Each number is 128 + 24 x the weight over its row's rms, rounded and kept within 0 to 255. Layers, rows and columns count from 0. Numbers have three digits each. The size before them is the row's rms in percent of the matrix's.

# layer 4 MLP up, 2304x576, rms 0.0424, rows 2218-2285, columns 480-575
117:141151114127131139091112134176111116128142139181132134104120167125088143155126075132145152149124116087110144107157117126120110141159136097102100154153156141120129129158127110131101126172171077111134099153114149151085099102100076119133156100146147072135171145127111095122157112156124135128
109:132124122158090089127103147102167157138122122138166107081122157147130130137105179105137144142138113094113159152123127128122147149120126113143163154104103137113145122161075120139107118109187071140119097117122144132130114182123126089122122107098092122110119137182091135058133109087104122128
095:131123115120175144127117176127092154098067124112125133101144175141103144098152120167116167170155111133159164126109118149106077154078129142106111153100133156141149125129101116127164123145117151119088089133056139128121159167120133113117118178154138118097127157135101125099119133133098132103
090:119113106094135195060139140090138138154107134125077066106123101138121121132159148109148127118118142143110145112123146101099117130146137135103111096114130204183148107092135138148163132119156117135122141106143097166148142124071095135125101146149166123111119155113110138169117157140093145121
111:150133119128096132128150130135122166123091143111126145159156106144129150149166158133129127167123106136125070135129118131114122148169121160080130116150087153152123107103173096169119125088105116121115071102115134135143155137134123095148107141142136084129142140145101167080113140140112163159
091:080096136102124150120123140141138176150075142140134124128124136132156127147140124102162149175119114127107093136094125108148137150130111106117141144142091128118191143089151134130160106170124091155166108129122089157122181116100145091165105134125132132106146151127171115136119101122117135166
099:106145109105109153178104126140113102094129158157122136129104135147162172120107119121100086110114134112140137113086102118146106123123153104164173186159099167115149112137109124107125172098112137131126123065135130131143110147096146149102158096080095115115087135136138166117150139130152125148
094:124128137122147119105115088107173146127113129126165126126137107168158092196168061116128138107140143148130128113089145117117112136121149144098145146136157136101141137102060124165108176158121119134188075143147137135152177195108142144110119177155093110088126151156139109129084115116123106130
108:149107156116123133160106122107131105124128141141131118137156139155120133144134099157133154121140156137088127066108126114148167130124152092146144146129152098102131127122119156150101120121105078132126102083110111139132123146148119106123113165143133155098144123130139072154148111113155155135
105:104123079139140126114114127116155172126134099191143117136170121102098145128156144171150110128144098160101141140137093124109138129123110101126121128117145148171105146141119134145156107170125087143116153143084149125131197157104138111164127099107128145077138079126113102116149134120131143121
087:143126123169113148134105141161153114122152145125134141167090122132133146118101117108175124134097089077153131111140114137103149157176140151137140124132111151162139107079122093133125127105093096124083148134140126149115121149091144118140129121077126122104126113143142106084157122195134128115
108:135122121169111166148159152136184152111125115119105092164126137101115124125119104143129117140109157125144123137122114104162119098110142155094103173127139165134132114140116163140090112076148144138154092155134147096108119077144128105186135108106179114103121116132082174070125156170117115150
094:114098136096120157165117123140139130067152152118096156094124135128083104095183113121153139153154139150116158134133087134170128145124111132161144117153133092162155134146111118149123142128131129102113156120110135125098140094110109128103149098101116090094151135152117135067148141104134092136
090:134127105165133137126134116137123141085144103127169163128086138105125147147166073117135121134114124101112120138120116120125105104133137116105188147146129139165149135135117112092133163110113090104126127109149104166147081194075157139141158122072174131106104119142122124137101134134111134096
108:173146083133094171110163134110109105063123087132134099066139166106120112129139119097116114128120131096107090148091132092146130135116078113154137105083118142184141108152117136093109112124123112104075118160147130125138148104140113114099153103123178133096160150137154130112139113136141121136
106:119098140154144126127121134116110116123136104152174105132172154077108178151113085115137111132135119137119156159141114124113137143152134107108144155118109126103100096157096131118136145109118141142094105109086176145129128127121148083136172137142127147133143143151163173099131109142103142186
111:126118124111150142100091121093113116122115160151138152141139145112129147119122127135142175105108105109124113103124109113140174145134087106151103144126071142152132142144122101146131118156114096139127136145137177128125127119127091128138153131101108103128184155119122127146131122093112145124
110:128071127155108164116144089167169150087142199125110112136127133113123135140150125144129136143179105158104178066107107144107141109159133100075101155149126143144133089124099118137110139140132145126132077123086086138120137111122116140114113111125143102121136117129067124119160132144122159083
101:131123145118147154071147120123085145135142134136139112142134123119126149145150096134119111086143077157100129142121118137174110148115136157092147158130108113185135123116156131125145116081117117176115136163104111160127088112090128128178132168116184116136174142108119153154138113112106126168
095:124140121124064121112116129103113125114121098152095122136121156120092128148112121110139133149116143129136174155133138122127161135111142136106102155170090166131142106143169101137148139143121134100109089161107110150106128135147107124113125104146119131140143124151095146116152134118043105170
098:110176145078078145122115158096128154082120149112112150103142128117114170128168099132152126143139151158096137129164126127155149087106135130082132162154202142167134109093124075155133095138109126140138152099128099173097141144148096147073165178140108119095123118116122102163144119124119114114
088:074158157141116144099113112133102111167119158118097143099110154110083163127109087088148150169132130123137139080108115144099127089163146131154168133171141134120158130094112144096127097103143139175127136120147148152098154158147102116095134077140084152114128155117126157109150142120149162143
103:145119118115113080134125154114057143124112139138098133118113125116153121115180105122106136118125191131098110117096103131191170147175146149125153167145118151136144097107150131114136135146151128124162097116135148144133144096110120131067117105131159108084081101154126135159153115100073127137
103:119105094095141146124145168102139141117117155135136156091117095172100112141160136147124145139124124136169152082132119098113118105116106162090159134199163121111156136159185168151167170135184104164112074110099099142106180106094160110095153144062142111139112129150119121138141137095159150174
113:135128121110104160099148097114095164156147136153182141137158153164099130149144071110151114122138094152126138157156133161147182179179124163115142159151145113145139124113130103080159164112118114115127141112139121109115136126101113150144143113172130084121153138129138123147148122130099120126
091:130096136121131136103105136120120131142164155141134136107163117132097153164140102107155122177124157120091146124134100148140094107155106125165149150119169154179129091120087092167147134081128139127119102132090140124097105107075135143113117108153117142115118129135101146131081113132141138121
094:144096107142165129164064123127081116126129153125160139134191119137128140131127126094134150130150066122139146125096087159160128138148082107109125172127140146122157128123166127171141113129119087134133114116131129122087098098103169100157136091124118103107119118149104111138164126099055146130
097:118130139071150136105110097134112163152132118134114134081135093169105158138128094108177120136152142119124125156113146118176167130162113154160175111134127148118141134078126108151103109088111098143183160111142120143120137113090113147140087169128155148115134134142117122158111074102127143135
103:111122136128108138109133178137089154129135169129097144131134157141152140140135117129182131146151100106089136122118132146160138166130130171118101117149094125185145131134145095176167077114138129163148127136142135133126104136109159110127113109126125137117107095161144162137142101132153099128
103:108156114134124124081127156145090108122141143137131115091153174111133168111131101164115110134137069131142148131114115115155162141133127114137125143151122104124118109133121094145123124129138125102113094121086175130142093134111163122137141181140125140141147158103110111087121094133083131127
100:096132124120108164086090192142107083125129150177142101076116150134046173122160116129167173150163113108083125093137128098141126113118107118155137155132063153108116117145126091146100110146129134094132095142131133143102155110110150090096124153159136169101130102143137095127123096104106180104
118:118105106102122144088124167124117110118139104164126114121145108159116120102117128166147142140164176141090158129123127169135116128127087140117145186118133125113153115106099080185137141171098147129100165106101097114118169121118138085079133163100135127123123153103151146140126105142147100148
109:171149123095127094126122188117138125099123118135109156139098172120122135078098098149123150117107104144120156104129101149112173150168162142107126140149070118104128140135132104119096161147103141146107094156118074103125104115159160121090095121083140121098159104124139217132119129139101111175
095:137095086093121167132120162151100103126115119143156141103090143149151134093123101136161162136114130147101102135149152132148109107141099167120171113109126151131108124152136102104134121151113162121107156119140095123140140080137125124120105110157118107151129130130137119114151148125127093106
105:161121154150115094091147127146105108123098108166145119135140154164130131158142107131156120153136145168093126067091083136115129122150137143078111107126120096136124141160160066166131109124088139101124113126108114133132127115112110137157116159138155142120134155173123124125171153131111165152
098:111143125122183136106121126148101089065154120131110124100144160142066147149176110144147117116119115133125109141129133115136142106113116185137198148136100132152146098115098153172121098146168129184127076150114132122101163133080140116078134086133168078099144101110089140117136164114119140163
107:162133132132179143099125179140127120089135143190156096105115139131101129103114153129138139145130086143087138145107163127101161111115117128142136170174076132118113099143115136146124156172107099141127116144122133151111102114090116098165138147144133118170132129111135118108142139129084122172
098:109132120107145153122123183129107096109109137124142124086154148128119127106093110118122173105139142104098091173126104125151159076137116129100149130106120140123118116079126148140071092160135146132101140137143142126114139116156164134103186106148113152150139170122121102132108116144110137136
089:125173103117157122113107120134147102135121138124072135155102115145162142112146126091119136146106160129101114099136102111152134080118136120135160152140124114137168093143150113102118120121098141109139113057120129123097138144082151113129161116105064107156130132164142123113092153094092156126
082:120137126083124125146108148117147149113122118123123106139147174087155122158132100138099144121113114120169090138092140150111144122124107097112133131150150182154169140100130146121123156095175129118133161097107116082160096117108101145135167156115115097154153152132115133122162127100114091176
085:141142126148108125108104115095135152146090107139133114135166180125126146086141127110172155117082110129141073133116128129110134111124151141138162120105111123094146115063133115147110114133126103144094103130105110152136104125113100083145158169138174150108113134147157139100138111149100158105
090:123141111163127104150097149134081126154143104144166106100158126113123121149123116122138158173125109109126144148069122116164129111170099106141098115144111135155156102077132062106128092113125129182151121147146130155103093118145138117138128172122136104105141156192129120142146127172091158138
101:114124112130096162084089125152111112109136146111104126103124166117124120128121099099150148095114145138099148143107134148136134141120116102147152120092134095144122129108123113112130131120174109121152144124101126103106122092100111132139147121173134130111142152136130176107148144160128093111
102:137079115147094151119135101142144147097118137147176132148134165141127095140143078122123160092146131144139159108135111143126112151120132122106106114087087077143107096107077125096128108117097120127136097109119152126123125145116139148178139127126098128092145130140120130117142120107079080168
106:151122099164132192107132127143124107102120147136112061156142116147108115155133124132145134129106134128127120182120105111187157109165133173101158139126126128127097140134140161157116137146138080124155087117127143185133099150121154112133194129135147111108166127147108080115087151133107173134
095:122125101089148170106125144106150139103134149141166111096147116123111134134139080109139138109149118170083173095153122103141154162141138087124147145136110113150150110070150117138134120136110097099090116127147116148090184139118186129161137140089148114065147133142147154143181130107133106136
100:104129121111107133081070145117158142158108150125135118160136161098100132144118133144133149154106154147131158152091105119086104105085132131141151160101159145139157133111098093110133147161119132167115102137125133092095115123097135126144126136138151128078148101134119139145094130095091152131
106:153080109128093118115105137123161157083150165180103115113127105115108143106127143142132147102121147135137125083140110081121146136101132115141150151142143097097114123096148150140143134161123117163166109147096162138078136106140154109136101123134140151100136135136182090081154134159136112090
100:118148125170102128096111126129142109139125138120103118108152175131064141156137129129154128120110104083071147093131137156108112138111101096134123178095108148134137123098126123139142117147111137107131099144152168142124136117158146114109166142139094103114123159119127128150099106135120137153
102:149081116113129176091110146159112133137154147132148138143157124104127145105095101168116164149112125120128135144091136084127085148104102119101099150076157106130113137156122171129138156108113100149121141138140096140129100130097140131166123129114102097166127171133105128118150066151123166169
086:080131147123100129104108163116118116082107132118130085128162111125158144140103132136110148125114139129149132134138155113137136127113170153099142126181144162111119111172136129129160137114173188145116135132138095124140122138110122110179131126122154134141109089120117143136153165127109183147
094:098124132150179089112113100146152137106168171128184112147128141145143149141132109152115156083173097137143108110117142093144110129121134111149159118127168151130108084122148147149133101079103169109132121137140118126140113140101189163145102178078197152125121156115128147121102122115140141142
104:137126111129094179152132111113098140073124099141124119103135133171116090132168150168127139110119121103131120148095080077135140131119117127161106146121158135147124123102107121133114110153163139131107136117153143156085150141132176082090143111135093126108139163126155146099117143108138101115
095:111155097133099138136148137114141128148097118103123106127184155115107125158165165138143122132137153089130113141094114169106147153176141146076100114128120154178111121137139129162142142150151112133126108122095118121133171126084126108128109148131209134099153133138091137162117136123120098138
090:158129087122126151141154154137128159143137119141127108111133156089122119138106112147103117121151074091162136131126137082131150119116104122101078128127125129145124145143128129109164114150192076174131139138117129123126121075142108107121111163068132139093123101116133114131130131119134108134
087:118134108126128126163116132156123131120114123127121150112130111119149131163170080114109104163161151113140105166111121121142131142112127145128137152159096118144171121069156100155126072137176141104171125129156159102144112174123161103121159143149116094170141168101105178106146113100134138144
099:143124126106138151130170184122112115087115125136144121115126145148124130164140139137127137133140130166154106157128126180190172128170111163104124143132114114136155108134139150184072082123151138129128101113076148137136128108136151121125147149152148113129111124146134154133146142093151087109
103:161118121119124121142139110134131122161107136146117072147115136178151137159170141111186124123180073145175151105169138101131177148080142130160139114147112129118160116088109122144156112076120100162148173104130079109113163148122119129098134119141133146095107106109112181128111128144129093129
102:134104095126133104116121129169158162141125162127142118075118130102101154116163133153167140090148115099088107108134098101101098087124114124151133125133121119134141089080131139132120141148132117159126139083128135105114144147105206123127142128118106115133110132139087101143115142159134102099
097:140172135139140120148116139113100104140141124173106127139119168104137140147127122121163133119110110098122130185110113103139127147132090116116121112109129101159125091111101137120092068152135137103152128138128174127100096076129119143084164178130152099071132102144121105107157087129138141135
088:083140140145121159116125141146136146119131107101139067097141169136149145140143134100128134108120143139122088141105057120109111148129095088110150139090129178122114110117085111129158134102142122111146121098153137149129120115129129136136146150122118116178149178143149131146082143133103111151
102:151113127132127118130088181176137123122051126109141140145114147152135118155132070144138144098098134141072171128045097106126111144153139144120126129111160132140119157132085109134100154117123120102125090139120121114116114123129115104187107136135115125124116133134099130119134115109123105153
100:133120106097138141107088158125093146142132113148127137132135135151123103164123148130143146169124157132118113132134133158144125117118134163075145146184108165137161137142097125174162074097148096137135091132108141108116152114142154119156128135086164146137107120113070170180168108104094123165
106:154122127094074132093162117130150119136077179120114088147116117107124136119130120139177127152153133135129145139128080134103147140136136122168136101138120123119124145151118116164117116134111089116122147109177099161116136135155142121170119117144106093142098132150133179133117095118073109165
104:122107104094135141174144175127105153113143114121133083102128184125090138111124111094162128127132151115159166152139081130105159139132129129097146116148186096164165146179152098117162105162166116164133142149114143158117145095085146157155104129108133113065114128135100140147163136105143103168
099:135128087107152100114125127115137107122106172113114164143125111106136167124157075139120158122129154137142120118088084104120141116194143133102150137099148133122110083116099067135076173135155160128116129070119135120107112146131152133093172144160157120153129157168113117142131131191128086152
088:109064142152137102110135119109139092190129121120166107112154122166154106132115124077131167098153140088108087125107146143143142130150128123114119150143141104101143108138137128131113101139145137167155101102145155162102144124122136097138140149138138158137100122103163146098117131125093134111
107:151120135114096139071142122148114186129104149115139111190166142103133152152086127117142135113147110052132145103157091129156110159115092174102092174155100121115142133118157160090119122150164064113100126118124105151089076150102147104130173134123122106082137110163128118111100080093141113197